{"positions": "learned", "init_std_qkv": 0.034, "learning_rate": 0.00123, "lr_head": 0.00501, "warmup_steps": 485}
Each number is 128 + 24 x the weight over the matrix's rms, rounded and kept within 0 to 255. Layers, rows and columns count from 0.

# layer 7 attention output (transposed), 320x320, rms 0.0467, rows 317-319, columns 240-319
[[116 120 145 133 106 130 145 139 110 137 128 147 114 148  99 120 119 132 138 129 124  89 117 108 138 138 106 128 115 148 160 119 127 156 121 143  88 104 126 145 101 139 154 164  93 101 133 131 126  92 160 127 132 145 157 111 121 106 149 122 128 110 128 106 130 172 147 129 134 100  93 114 126 135 138 147  92 146 122 144]
 [119 144 109 122 107  81 153 119 130 104 134 180 130 137 114 154 114  32 117 122  94 193 123 126 157 122 142 147 117 128 152 137 118 121 144 134 135 116  85 142 122 113  90 127 108 167 165 115 129 137 135  85 101 127 128 138 123 147 141 124 115 104 107 123 142 114 144 139 136  89 133 168 111 140 118 165 126 114 171 116]
 [130  90 100  86  87 107  93 158 141 124 108 139 140 154 160 101 116 177 146 117 147 153 119 121 115 100  77 157 144 157 130 114 165 111 169 119 118 120 140 126 157 156 155 147 109 128  92 157 177 146 139 151  98 126 106 139 148 120 118 116 104 145 144  66 139 115 161 110  81 141 125 150  95 108 114 100 148 150 127 137]]
# layer 7 attention value, 320x320, rms 0.039, rows 318-319, columns 240-319
[[123 121 136 107 157 159 130 137 124 151 121 122 128 168 159 109 140 126 121  99 120 121 110 110  79 153 101 112 131 147  92 102 116 126 152 133 127 124  82 120 130 154 166 155 145 137 116 142 122  96  87 137 131 114 162 114 155 149 121 128 146 122 128 139 131 109 126 111 142 138 140 133 150 126 160 124 138 115 108 152]
 [130 129 156 152 162 121 105 102 136 158 132 125 129 100 109 159 122 114 126 149 116 126 148 138 109 146 163 131 115 115 130 105 129 140 119 139 136 112 100 165 122 111 132 141 131 103 145 114 125  93 102 147 173 128  89 107 120 136 133 180 105 139 135  97 136 144  91 159 130 111 131  75 156 171 119 136  60 148 136 132]]
# layer 7 MLP up, 640x320, rms 0.0672, rows 0-39, columns 240-319
[[138 142 134 135 113 118 120 136 125 142 135 123  96 127 145 167 120 133 137 139 139 100 147 114 138 137 139 141 101  97  99 113 134 127 129 132 134 136 130  97 107 142 133 135 136 122 156 146 111 161 113 120 140 106 119 135 149 165 110 142 133 132 133 145 125 120 130 147 123 102 114 104 146 154  96 131 120 133 141 111]
 [103 149 165 110 168 167 131 185 101 155 115 141 101 158 163 123 166  96 130 162 159 165 113 119  93 126 131  79  97  99 135 107  83 115 140 124 100  97  91 106 123 148 123 123 150 136 158 139 113  98 114 165 105 127 127  93 145 155 165 137 171 123 112 138 128 112 120 149 147 120  97 105 110 179 166 121 116 142 153 120]
 [ 88 126 165 133 139  92  90 153  88 121  88 134 101 100 127 118 151 111  99 123 124 133 134 125 144 118 134  99 123 161  99 147 124 106 133  93  82 119  94 144 117 152 154 158 121 176 123 118 130 162 158 140  94 123 123 128  65 145 108  69 126 148 133 124 142 114  99 128 139 136 105 105 137 164 111  99 120 106 175 145]
 [109 146 136  74 113 100  52 110 157 133 118 123  73 120 165 155 123 138 118 144 186 134 161  89 145 127  82 152 110 123  94 136 132 136 102 127  98 107 149  97 161 106 134 122 167 118 139 138  91 131  99 146 145 116 127 120  94 125 128 154 149 152 183 160 121 196  98 142 141 127 125 132 110 127 139 130 109 136 148 152]
 [110 187 152 118 123 162  86 133 132 135 134  98 119 137 146 146 130 127 141 149 128  84 146 125 144 123 109 130  85  82 113 121 132 105 126 161 148 136 158 126  89 116  50  83 129 146 140 118 118 151 113 103 142 129 154 120 165 129 129 116 119 133 166 174 139 102 122 136 114 160 141 140 113  89 133 166 138 132 140 118]
 [116 158 155  72  90 129  87 181 104 116 139 157  77 113 126 101 135 106 153 124 133 128 130 133 155 134 163 121 124 158 143 128 106 126 110  93 144 105 137 104 177  98 125 150 136  72 105 103 114 121 127 121 140  98 100 137  75  95 129 142 154 147 137 150 135  96 111  80 105 120 134 150 126 119 147 119 136 123 146 133]
 [ 84 180 151 127 129 111 127 100  84  86 147 129  92 140 161 112 155 126 138 143 144 116 142 166 126 157 133 129 146 159  71 149 118  92 184  89  90 147  87 126 123 142 104 152  60 134 149 122 123 108 107 129 110 131 162 146 135  97 134 145 122 163 139 146 154 136 147 139 170 123 101 102 128 130 118 156 130  95 140 118]
 [137 115 168 114 115 128 136 145 132 151 112 107 150 118 144 165 154 122 156 119 153  84 140 145 134 157 131 117 113 145 127 125 110 139 113 135 164 110 124 145 115 123 137 111 132 133 133 142 121 138 110  96 155 101 124  88 104 110 127 115 131 164 165 122 170 144 141 122 123 127 115  71 132 138 141 147 107  97 133 149]
 [145 162 156 118 160 167 149 122 147 104 100 132 131 104 169 142 154 110 133 138 134 128 142 103 119 191 145 125 194 129 172  94 119 140 129 118 150 103 144 110 106 149  87 136 109 116 143 126 128 115 142 130 110 112 145 193 109 149 172  96 142 147 126 156 133 117  89 142 119 122  99  84 110 154  99 160 126 121 135 102]
 [114 146 130  65 156 117 137 160 152 159  90  90 161 112 133 143 143 129 137 120 125 146 143 166 122  98 131 141 129 128  98 109 113 126 135 133 134 112 134 146 128 136 110  92 111 168 127 120 108 181 128 132 124 110 125  98 121 121 162 136 141 127 168 133 131 105  83 134 166 156 155 136 144 114 135 155 120 160 165 117]
 [ 97 138 180 124 162 187  61 182 144 137 109 152 137 111 144 106 145 106 122 117 150 165 133 157 140 125  94 122 151 103 102 118 104  92 141 134 116 163 101 157 146 143 115 189 127 198 139 115  88 178 144 140  81 123 150 118 108 104 135  86 109 116 122 173 139 142  89 122 179 101 148 121 145 147 150 155 104 138 155 186]
 [134 164 136 132 129 101 133 123 173  71 152 149 107 147 164 146 155 113 133  83 159 111 122 152 165 127 107 187  81 120 113 109  97  89 145 114 141  86 142 143  99 103 108 112 110 119 113 150 116 146 143 101 149 127 167 116 135 162 158 157 136 151  95  91 160 117 118 146 142 105  82 139 133 118 148 144 123 144 133 121]
 [118 147 172 125  95 133  77 122 113  88 142 153 100 171 118 144 101  94 144 128 123 104 108 140 127 119 186 166 120 142  82 112 111 158  87 136 129 126 121  91 161 116 124 135 174 169 171 152 149 105 140 181 113 111 136 184 107 154 153 171  85 148 118 133 159 124 108 125 136 133 110 113 127 121 107 156 177 118 184 163]
 [105 129 138 108 147 130 119 121 114 152 115 153 121 128 154 135 160  92 148 116 124 104 112 131 179 118 119 131 127 162 120 138  90 154 128 141 116 141 177 141 139 142 125 102  92 135 103 121 112 107 142 111 142 115 147 106 148 123 167 138 201 168 138 133 163  97 110 114 140  83 128 113 121 125 135 128 133 142 150 112]
 [120 154 111  94 134 159 120 152 142 129  83 140 166 116 146 112 102 127 153 109 180 124  98 168 104 127 127 111 149 125 134 160  99 124 147 129  90 113 149 140 131 138 117  95  88 114 136 123 116 116 129 115 108 102 132 116 125 120 150 110 123 131 145 122 125 114 112 117 115  87 104 109 147 170 139 143  99 121 148 127]
 [132 153 145 128 153 135 125 162 143 132 137 124 137 146 124 118 145 105 154 130 135 106  63 133 119 132 106 136 145 144 101 165 122 134 148 150 128  98 163 116 139 122 124 106 127 116 123 133 101  98 135 110  96 137 108 133  93 160 126 111 145 137 101 119 141 101  72 106 100 115  86 119 177 113 169 206  69 137 133 105]
 [ 77 135 146  86  76 114 106 114 127 137  89  95 155 102 135 151 154  81 158 132 154 122 101 139 162 123 155 150  67 137 151 138 129  82 152 131 189 116 130 126 150 162 126 164 132 129 118 140 139 115 128 121 165  93 152 117 136 141 124 111 152 159 126 141 141 114 115 141 114 118 135  96 142 132 110 160 158 140 158 107]
 [ 80 122 133 134 170  69  76 154  88 101 136 126  82 174 141 106 129 112 142 119 130 118 128 135 131 108 112 172 164  93 145 155 153 123 141 102 188 117 147 160 145  93 107 153  79 147  91 145 121 141 137 115 137 112 177 145 125 133 113 143 155 158 174 168 121 133 101 150 190 127  94 156 136  81  96 139 117 109 167 147]
 [ 77 166 163 115 147  85 151 135 106  60 109 138  88 112 150 143 167  96 216  79 134 114  89 135 116 102 165 113 115 141 128 121 119  89 112 133 143 136 141 137 143 126 127 123  68 110 138  93  96 146 141 109  87 125 112 121  94  78 152 118 142 107 123 154 142 154 114 173 125 105 113 107  77 130 103 116 116 103 175 170]
 [151 155 171 126 150 106 144 140 114 162 172 124 142 102 127 143 162 100 151 118 123 138 138 149 141 149 115 145 145 133 139 105 113 104 143  91 117 143 178 101 129 110 162 107 111 122 136 131 123 116 112 123 155  96 129 129  91  81 157 125 150 130 147 166 103 111 113  81 134  89 114 112  98 116  78 176 151 126 142  86]
 [124 149 158 104  89 121  84 152 180 123 129 131  94 141 156 156 145 117 143 123 131 165 117 121 133 135 120 137 151 155 114 122 128 126 138 138 124 130 106  84 131 148 130 101 127 110 161 137 123 133  79 165 105 101 130 118  96 131 160 103 131 135  96 168 173 123  85 129 103 114 103 146 119 147 139 150 118 106 123 161]
 [128 151 121 125 120 123 112  99 122 117  82 137 133  79 132  93 124 114 171 139 127 153 109  98 122 104 184 129 102 101 144 188 145 125 156 108 134  75 125 115 105 133 104  91 119 171 183  86 129 100 124 104 129 117 112 134  94 149 171 128 103 142 111 166 123 121  90 123 101 171 111 125 135 109 134 148 161 132 139 129]
 [113 130 110 105 107  92 124 128 114 178 133 160 111 108 175 141 131 138 152 157 118 156 130 152 150 138 157 153  97 167 103 129 132 122 137 139 152 167  78 101 109 145  93  98 108 143 140 131  85 143  93 108  99  98 154 164 110 119 166 139 156 165 134 139 131 123 125 134 127 135 128 155 101 144 130 124 143 126 141  82]
 [117 152 151  77 158  63 122 142 150 132 105 122 111 130 168 170 120 121 105 130 145 119 138 155 149 104 138 153 151 139 111 130  82 119 144 117 128 136 125 106 169 165 101 119 131 124  93 115 111 141 104 116 197 132 151 110 155 105  86 120 147 145 131 103 133 138 140 102 107 121  82 172 119 136 112 134 119  89 143 106]
 [152 131 118  84 103 155  88 152 144 158 114 131 110 127 152  93 146 117 128 117 127  98 147 133 118 126 112 147 137 139  81 156 124 126  96 119 113 124 109 133 104 120  86 104 132 150 111 161 121 135 121 148  89 109 148 171 166 117 161 100 149 154 146 136 123 143 102  82 148 101 134 145 139 159 133 129 117 136 126 113]
 [ 89 185 136 104 194 135 113 153 138  95 103 104 135 150 157 135 137 119 113 128 118 142 126 150 147 135 173 143 155 110 111 127 136 150 139 130 144 112 122 137 149 117 106  79 113 136 127 148 117 153 117 183 131 138 172 110 139 126 120  84 125 124 130 131 117 132 118  85 119 130 123  56 185 157 107 124 158 140 135 148]
 [ 97 165 141 131 144 150 118 139 182 155  99 135 118 102 125 101 117 114 145 127 122  74 146 162 122 102  95 145 122 105 127 101 103 123 135 125 155  89 149 133  78 133 117  87 108 107 108  98 112 137 172  89 139 136 150 138 120 123 124 127 108 123 147 149 138 132 111 117 177 125 104 116 111 124  93 162  80 145 147 155]
 [127 149 126 155 131 173 120 158 122 147 179 140 137 141 192 138 131 125 144 140 114 113 147 130 185 110 130 133 107 106  86 123 120 134 105 101 149 132 154 120 129 152 142 132 102 129 117 122 115 120 103 114 121 122 124 123  92 145 114 126 135 144 132 157 145 121 132 106 172 104 113 134 103 103 126 149 109 137 132 114]
 [140 135 161 102 137 109  73  96 118 127 127 144 129 115 157 146 115 119 143 147 132  91 185 123 142 158 167 133 174 157 102 123  96 131 125 128 102  97 127 142 141 117  60 121 146 128  82 153 116 179 139 125 168 106 137 140 148 129 130 100 137 161 105 133 130 137 132 133 135 118 113 122 157 153 169 144 132  93 154 145]
 [110 170 123  89 118 184 121 149 142 142  90 128 129 173 112 126 117  93 116 109 134  98 115 121 122  85 100 162 169 101  82 153 140 111 144 124 132 102 143 103 123 178 105 105 132 150 103  96  95 148 118 130 147 123 119 112 123  98 135 186 139 152 169 197 124  91  80 146 113 102  94  80 153 111 103 121 137 127 160 117]
 [109 131 164 114 131 144 139 158 169 133 139 127  96 131  99 156 131 103 118 122 152 107 143 126  96 118 136 139 166 106 137 152  99 126 132  93  86 122 125 103 117 140 123  65 145 135 125 116  97 110 119 144 161 112 165 123  87 136 127 123 120 114 109 166 100 114 128 121 122  81 134 172 143 147 124 139  97 103 163 109]
 [ 31 167 191 136 109 109 126 126 135 137  98 166 124  93 127 109 146 127 143 144 124 156 158 142 131 132 104 132 122  94 124 132  79 120 149  77 146 109 137  96 128 104 160 115 103 172 121  81 135 163  82 145 181 100 106 140 112  50 140 125 134 117 137 128 121  84 123 141 162 165 118 150  80 105 147 101 124 115 155 127]
 [141 151 140 114  90 118 143 145  97 104 116 203  74  72 113 191 142 109 164 129 143 139 155 192 130  90 164 122 147 141 119 152 139 105 140 132 128 162  98 118 148 121 141 112 134 127 129 146 133 137 103 147 135 113 174 114 130 106 149 129 119 124 155 110 165  97 144 128 120 117  93 113 110 136 112 122 101  90 124 113]
 [ 74 144 172 118 137 136 146 120  98  97 119 113 127 118 126 134 126 106 144 131 124 148  90  88 127 131 111 125 124 155 122 131 129 111 135 130 119 157  97 122 111 123 178 131 116 127 141 106 143 126 125  72 127 105 172 156 130 123 138 170 114 158  98 130 135 145 118 140 109 127 101 130 145 132  80 175  97 114 145 106]
 [128 115 139 116 137 130  94 123 128 159 132 157 120 116 172 138 132 118 142 111 158 158 155 124 136  99 145 133 132 149 101 131 107 109 159 116 108 109 174 127 157 180 108 155 107 149 107 146 100 134 141 119 127 141 172 109 108  97 130 109 116 146 184 118 141 137 130 103 177 110 117 154 105 134 134 124 136 108 157 109]
 [ 46 130 139  83 110 162 130 118 115 149 129 133  98 106 132 102 107 123 159 135 117 157 112 109 119 142 138 128 143 124  97 124 110  95 142 124 157 145  90  89  99 144  85 155 132 141 121 108 115 154 134 107 111  96 141 196 142 181 121 140 148 148 148 113 115 154 116 122 149 106 161 129 109 112 135 138 109 118 145 119]
 [133 149 139 148 120 107  73 138 147  80  98 149 117 137 150 152 142 138 159 105 126 144 146 130 148 152 128 149 130 143  85 137  77 135 124 114 163 100 141 157 147 123 129 103  82  94 151 155 114 120 106  73 140 111 161  96 142 153 119 119 117 183 149 117 147 134 127  97 130 146 116 111 161 139 131 122 127 138 153 147]
 [128 140 147 100 156 124 138 162 112 136 107 106 125 148 141 113 183  74 171 136 141 117 141 145 120 111  97 132 132 151 130  95  90 129 137  95 106  98 156 130 124 124 157 134 151 104  96 189 101 139 108 112 146 101 101 143 122 134  81 146 129 127 121 133 118 133 107 109 141 104 106 138 110 107  89 142  83  97 158 194]
 [136 138 136  89 146 150 124 167 141 147 140 149 110 126 120 131 140 141  99 130 118 138 137 115 122 163 140 138 128 133 145 128 133  84 118 126 127 150 127  98 125 118  75 137 152 117 133 110 100 185 145 154 128 108 134 150 141  84 127 145 165 156 155 171 135 119 106 128 126  72 108 155 145 152 154 147 145  90 130 156]
 [ 98 135 142  82 159 123 129 131 106 117 131 183 143 101 175 143 117  98 128 128 126 134 137 131  91  92 129  95 156 172 119 157 102 142 146 103  95 131 122  96 161  95 121  67 157 138  96 117 109 109  93 105  99  83 160  87  88 170 136 114 139 142 144 135 143 125 148  90 131 127 119 124  84 115 125 115 165  99 146 108]]
# layer 7 MLP down (transposed), 640x320, rms 0.0456, rows 0-39, columns 240-319
[[145  83 114 118 134 111  96 134 111 113 139 173 122 143 127 117 125 139 157 100 134 113 104 111 138 104 101  91 172 126  96 128 101  94 149  98 143  97 138 113 148 126 129 139 130 127 116 127 111 133 101 137 123 136 131 122 121 124 141 129  93 127 113  91  83 149 132 152 111 152 120 140 150 136 122  81 126 132 135 111]
 [142 135 120  81 137 123 116  94 104 199  73 125 121 104 114 130 124 112 147 129 160 111 107 111 144 179 148 122 121 182 157 130 110 129 132 179 189  95 119 129  93 173 136 133 144  92 141 142 169 113  84  91 151 128 110 159  55 133 112 109 118 132 165 136 159 139 113 121  86  86 115 125 179 140  90 167 137 112 144 127]
 [135 106 136 145 106 138 152 128 146 122 104 169 126 161 114 135 181 167 169 146 142 147  72 116  95 169 157 153 137 118 107 124 110  76 134 144 147 136 110 146 128 136  97 170 135 130 130 145 135 112 154 167 120 123 166 167  98 109 155 114 152 125  61 149 116 136  98 150 132 119 110 103 122 152 145 126 156  85 111 147]
 [139 130 133  96 117  99 141  87 135 123 116 104 116 104 115 145 123 147 119 152 134 130 134  99 169 125 125 145 130 143 156 157 142  90 133 119 134 118 108 114 139 141 160 152 136 117 100  99 140 123 111  82 164 101 113 158 135 123 119 121 125 158 177 134 113 142 111 138 144  96 158 132 120  91 132 128 137 147 182 111]
 [101  55 133 133 126  99 129  87 157 164 143 173 116 130 133  85 135 138 131 106  96 122 141 129 148 107 150 116 145 108 131 108 131 147 115 123 138 113 165 127 134 155 155  87 102 140 140 156 112 118 149 145 122 146 110 141 147 111 123 106 109 131 116 143 120 113 128 123 104 147 131 142 139 103  89 131 128 123 129 127]
 [124 117 105 156  95 163  93 120 139 117 145 136 140 173 115 111 149 160  84 124 190 126 125 165 124 112  80 131 132 125 151 120 102  97 142 142 125 142 157 128 129 128 143 121 139 108 124 131 110 120 123  73 113 182 159 137 112 117 105 139 135 145 145  98 130 142 136 152 130 112  74 148 171 128 120 142 153 121 152 104]
 [124 171 121 146 110 139 131 151 165 166 156 117 127 116 133 148  97 200 187 143 123 120 114  94 134 121 135 132 120 155 138 108  99 115 113 160 189  92 119 163 104 122  94 161  94 108 121 141 119 124 178 153 113 116 134 120 135 122 154 150 160 133 148 161 164 141 105 100 103 149 151 145 143 143 142 130 138 162 101 130]
 [113 116 121 108 117 113 126 143 111 127 131 124 103 155 119 136 112 143 108 137 143 168 118 127 138 138 125 119 143 135  94  97 135 138 160 120 109 130 110 136 123 128 110 139 105 137 123 134 118 119 125 103 153 149 140 150 175 116 105 129 120 128 129 119 120 111  94 106 118 117 138 121  96 132  96 146 150 138  77 127]
 [ 93 101 147 117 134 111 114 113 116 116 214 121 127 113 155 135 132 148 166 126 104 153 103 138 143 103 137 147 145 128 144 109 144 128 132 129 191  94 141 144  97 183 137  93 143 101 153 133 103 141 127 117 145 111 116 111 158 128 130 100 121 108 140 141 189 123 127 126 128 119 111 101 154 114 199 110 115 109 154 108]
 [130  80 100  96 102  91 143 142 123 120 163 148 101 110  98 147  92 164 102 147  98 112 121 164 128 132 147 131 142 164 142 164 154 154 118 111 112 157 136 137 144 143  91 146 126  92 113 160 130  92 144 112 153 137  98 145 181 154 147 139 102  94  89 133 136 123 128 156 108 163 124 141 118 117 100 126 109  95 146 146]
 [133 107 137 116 166 118  90 163 138  91 129 114 163 152 105 155 133 100  96 117 124 133 112 102 130 154 135 107  93 117 145  59 146 108 119 101 127 136 105 113 100 142 173 148 175 136  80 138 175 122 200 104 149 112 109 132 120 142 120 164 155 175 119 121 165 123 123 144 124 166 127 139 159 118 130 164 154 115 163 139]
 [125 116 101 112 154 105 120 144 119 144 128 120  99 127 149 144  93 152 109 159 137 157 124 141 148 122 122 143 147 139 136 143  77 140 106 153 139 131 128 172  81 163 106 124 125  91 126 125 142 143 133 142 113 129 104 117 151 144 152 175 151 108 135  56 122 119 162 130 105 130 116 144 125 139 115 157 167 147  68  96]
 [161 170 142 116 177 110 105 108 121 155 151 111 166  63 129 129 114 130  92 109 102  95 143 175 120 189 140  76 181 133 138 129 154  83  84 121 101 170 139 135 167 122 112  96 129 106 135 158 145 132 152 128 131 114  76  98 120 149 161  89  80 117 130 142 139 131 124 115 144 133 146 137 110  95 205 110 131 144 156 128]
 [ 53 122 123 180  80 159 126 133  94 145 149 105 137 146 177 138 165  58 133 129 132  85 133 175  88 113 119  88 135 142  95 139  95 109 118  98  80  86 130 143 131 106 138 109  94 123 148 180 109 111 108 147 172 126  97 129 117 168  98 114 137 100 143 133 160 133 146 135 129 110 130 165 127 136 148 121 156 136 122 125]
 [167 183 119 110 141  99  92 118 170 120 100 134 135 130 139  99 103 168  90 105 103 156 135  80 148 157  99 186 103 123 131 192 119 125 114 138  99 128 144  92 117 122 165 119 149 180 106 109 122 134 119 158 121 158 120 133 127 131 161 166 129 125 123 110 147 152 106 127 127 114  98  87 137 115 127 132 147 113 121 138]
 [109 110 118  95 112 133 136 138 138 104 101 124 109 159 140 114 119 135  78 130 130 136 153 149  94 115  84 131 104 150 152 128 150  80 111 106 110 128 126 119  87 137 143 161 165 158 134 117 102 135 164  96 151 106  99 134 133 119  85 118 110 189 160 120 168 136 134 138  94 145 114  82 176  77 151 113 137 111 107 123]
 [157 191 105 124 120 137 121 104 166  77 114 144  93 126 162 129 149 112 131 157 153 176 125 163 134 121 120 127 109 198  78  98 102 144 105 146 101 137 155 157 168  94  66 157 140 144 161 114 121 124 130  91 114  90 141 139  98 101 149 126 141  95 102  92  82 124 103 131  91 147 140 126 143 181 134 179  94 152 123  94]
 [144  81 109 118 129 170  91 157 158 129 141  87 115 121 171 146 156 164 117 129 152 106 161 157 117 110 117  91  99 183 154 103 147 157 166 142  96 166  77  91 150 142 140 149 174  94 122 137 155 134  98  85 122  99 157 121 142 130 107 115 121 125 105 118 133 107 108 164 151 103 113 102 120 153 152 141 154 113 131  94]
 [138 109 147 123 167 118 105  63 126 143 108 169 147 120 176 154 101 114 128 116 151  98  89 153 138 110 121 154 155 117 146  82 102 129 159 145 159 178 151 117  63 143  58 105 170  85 127 130 124 161  96 146  67 146 123 161 147 124 113 155 134  97 130 108 117 133 215 147 124 157 145 207 133 157 173 127 108 172 114 118]
 [163  95  75 176 152 114 127 159 170  87  95 114 148 172 131 117  76 102 127 127 145 136 164  89 127  83 118  92 119 144 110 174  92 124 141 152 163 104 115 159 124 148 170  94  90 132  66 120 152  96 125 121 117 128 138 121 103 142 162 127  76 143 154 118 105 153 191 128 114  93 130 141 175 161 140 128 120 131 110 114]
 [ 97 120 123 125 141 122 136 136  99 153 132 124 145  90 108 108 150 140  84 112 131  76  94 191 116 156 127 143 113 101 162  89  68 110 153 103 142 149 154 148 104 140 177  69 105 129 141 126 154  94 133 131 150 125 129 115 131 120 119 136 146 146 100 115 125  97 129 119 156 133 193 139 124 156 164 124 108 149 145 129]
 [102 138 173 128 110  83 146  94 169 123 129 147 128 199 102 136 106 144 124 117 115 139 126 132 164 160 130 165 146 161  71 110 148 115 130 155 157 126 165 129 115 108 144 122 115  98  97 111 142 110 117 127 137 116  90 167 107 155 126 117 131 133 158 110 144 132 115 120  73 146 128 133  98 108 122 132 121 123 161 141]
 [119  98 110 122 141 116 158 128 118 157 130 139 127 112 139 135 171 200 108 176 144  71 105 162 120 139 132 127 123  98  93 127  81 113 148 116 126 125 135 113 148 140 105 138 132 144 115 141  78 105 103 110 132 130 119  78 115 161 108 116 126 124 113 108 122 144 164 134 154 117 133  75  92 105 105 145 134 181  54 128]
 [154 145 109 160 127 101 112 131 110 146 187 186 169 134  85 100 126 124 124 134 136 120 163 114 141 100 122 126 100 139  82 113 113 129  94 143  97  95 189 133 115  97 146 183 129 126 126 134 153 143 145 100 126 136  88 169 162 158 144 141 144 102 134 136 124 102  91  98 112 163 170 118 116 115 169 138 108 124 127  95]
 [103  57 120  87 125 164 159 126  78 102 122  89 149 138 164 166 106 141 120 125 129 168 116 136 133 181 123 139 104 129 139  93 119 101 102 126 175 126 177 145 127 176 110 123 109 168 129  87 126 121  95 129  83 136 119 168 120 140 106 141 131 161 128 132 145 110 133 146 118 152 167 146 128 114 157 180 129 126 126 118]
 [146 131  97 102 119 116 109 150 111 130 137 136  69 156 137 154 174 146 108 177 112 142 110 150 144 109 109 146 155 102  95 130 108 172 150 114  82 126 168 116 110 157 141 109 135 104  94 165  98 159 158  92 146 119  73 113  87 140 159 123 134 148 122 143 152 126 136 150 119 157 115 126 148 104 117 106  99 163 143 133]
 [154  90 123  88 105 126 150 163 118 116 127 127 155 119 175 123 154  87 140 172  83 157 107  97 108 122 120 111 143 170 122 133 119 121 130 162 111 123 122 130 109 124 136 142 119 197 105 104 152 109 128  98 109 105 132 108 123 110 105 102 157 151 102 173  81 124 150 108  86 142 132 116 141 139 136 158  75 104 139 110]
 [158  90 134 103 148 127 141 104 154 137 168 125  66 172 116  97 138  58 159 120 120  95  99 131 104  88 162  98 116 142 141 131 151 156 106 121 134 103 135 181 130 129 120 139 132 102 107  99 153 135 154 130 150 164 104 129 139 131 129 119 100 118 133  73 115 125  99 115 125 140 141 124 140 131 135 130 147 141  96 145]
 [152 139 134 166  89 116 115  90 129 149 169 197 134 108 132 122 108 127 140 123 122 150 168 125 161 124 166 111 115 109 114 133 134 122 137 147 120 115 130 125  97 160 128  89 145 107 133 106 176 137 150 104 111 108 125 117 170 169 149 158 103 108 144 103 160 118 149 138 132 131 118 147 123 113 118 128 112 101 103 109]
 [ 98 123 120 132  96 138 155 139 152 138 101  87 126 154 121 108 103 126 124 153 101  92 115 115 187  82 127 135 128 137 138  93 129 192 140 160 130 121 141 140 138 116  80 129 152 108 140 133 112 140 147 121 112 130 136 159  97 138 137 152 148 140 152 117 139  76 128 121 168 146 123 130 147 172 124 109 129 183 107 126]
 [134  96 176 144 106 105 117 119  95 145 107 115  87 125 139  79 107  53 126 118 106 133 176 127 156 142 151 109 139 101 154 169 127  96 106 137 159 144 143 109  98 150  92 157 176  72 139 130 162 108 146  81 104 173 155 114 165 171  92 156 165 136 103 123 140 127 149  86 118 127 101 148 129 148  97 163 113 111 159 119]
 [162 135 144 146 121 149  78 103 108  79 100  86 131 147 150  85 129 102 125 106 137 142 128 123 136 129 150 121 172 138 139 151 111 127 164 141 174 151 122 115 108 129 122 195 110 147 151 139 152 102 127 139 119 165 172  95 139 143 116 136  98  95 105 115 121 112 121 119 128 110 108  85 156 136 138 136 156 118 148 108]
 [153 136 156  86 151 132 125 136 126 165 125 155  72 107 134 125 131 188 142 109 158 138 106  96 102 162 145 132 127 165 102 155 142 119  75 153 115  75 130 124 144  96 124 114 151 130 153 134 146 124 115 102 171 101 121 146 133 127 134 144 143  87 103 102 146 176 141 170 106 143 147  99  80 123 136 166 104 132  97 116]
 [122 146  79 122 123 109 123 140 154 185 126 143 127 147  88 120 110 151 107 153 127 150 132 105 128  76 151 163  97  77 139 139 140 118 102 108 119 129 158 122 148  87 134 143 137 153 129 153 124 162 116 129 143 124 124 137 119 115 129 110 140 126 185 119 159 115 133 156  82  79 119  89 157  97 120 137 106 139 113 117]
 [149 113 140 157 125 134 130 100 121 110 108 112 134 150  91 105 139 142 123 138  96  88 112 126 134 143 132 151 131 112 169 150 149 133 124 109 152 153 122 149 148 139 103 100 165 107  84 122 115 109 150 133  90 129 141  99 133 158 136 107  75 134  87 164 141 132 124 155 114 137 132 124 138 112  89 140 148 171 140 112]
 [150 108 110 148 117 108 122 101 138 112 133 131 133 169  85 107 119 160 162 125  95 127 128 115 129 141 113 135 128  93 138 117 103 165 131  88 128 101 160 160 166  96 136 114 121 122 139 130 129  96  90 147 121 126 139  91 116  94 146 169 129 116 107 110 136 146 137 122 126 107 127 148 117 126 141 169 110 111 146 124]
 [165  99  98 126 112 128 136 193 108 153 152 125 142 133 119  80 144 106 105  96 123 125 117 126  83 176  98 156 154 106 103 139 152 159 144 125 122  90 162 120 117 126 102 143 151  99 147  90 138 118 109 141 157 125 131 146 129 163 156 129 115  99 139 145 150 134 137 118 129 127 111 118 113 100 122 127 106 166 130 131]
 [144 163 105 115 162 164 142 154 116 145 129 108 147 143 140 104 175 111  88  74 153 153 139 135 141 108  90 173  98 115 102 149 133 123 135 158 112 120 148 123 107 133 115 181 135 106 147  47 103 142 106  44 137 130 147 118 129 118 118 134 160 117 152 114 103 112 114 149 138 106 130 151 199 172 109  90 167 134 115 108]
 [ 88  73 137 146 113 149 146 111 127 147 114 137 159 128  85 103 105 144  95  91  98 159 138 150 129 124 143 133 144 108 101 124 126 146 139  97  62 136 153 126 106 128  88 135 103 106 108 142 155 135 125 139 132 142 124 137 126 145 191 113 132  94 154  91 115 149 125 148 120 117 156 106 145 172  92 138 138 125 164 159]
 [111 108 100 124 131 120 134 124 118 146 116 131 115 107 125 153  92 145 146 124 100 138  96 106 125  76 157 163 107  96 134  91  80 127 174 110 159 165  70 141 167 176 105 128 135 109 144 118 148 178 178 151  64 115 133 143 148 154 116 161 122 112 206 130 186 124 108 115 127 127 108 152 149  97 133 161 134 135  94 131]]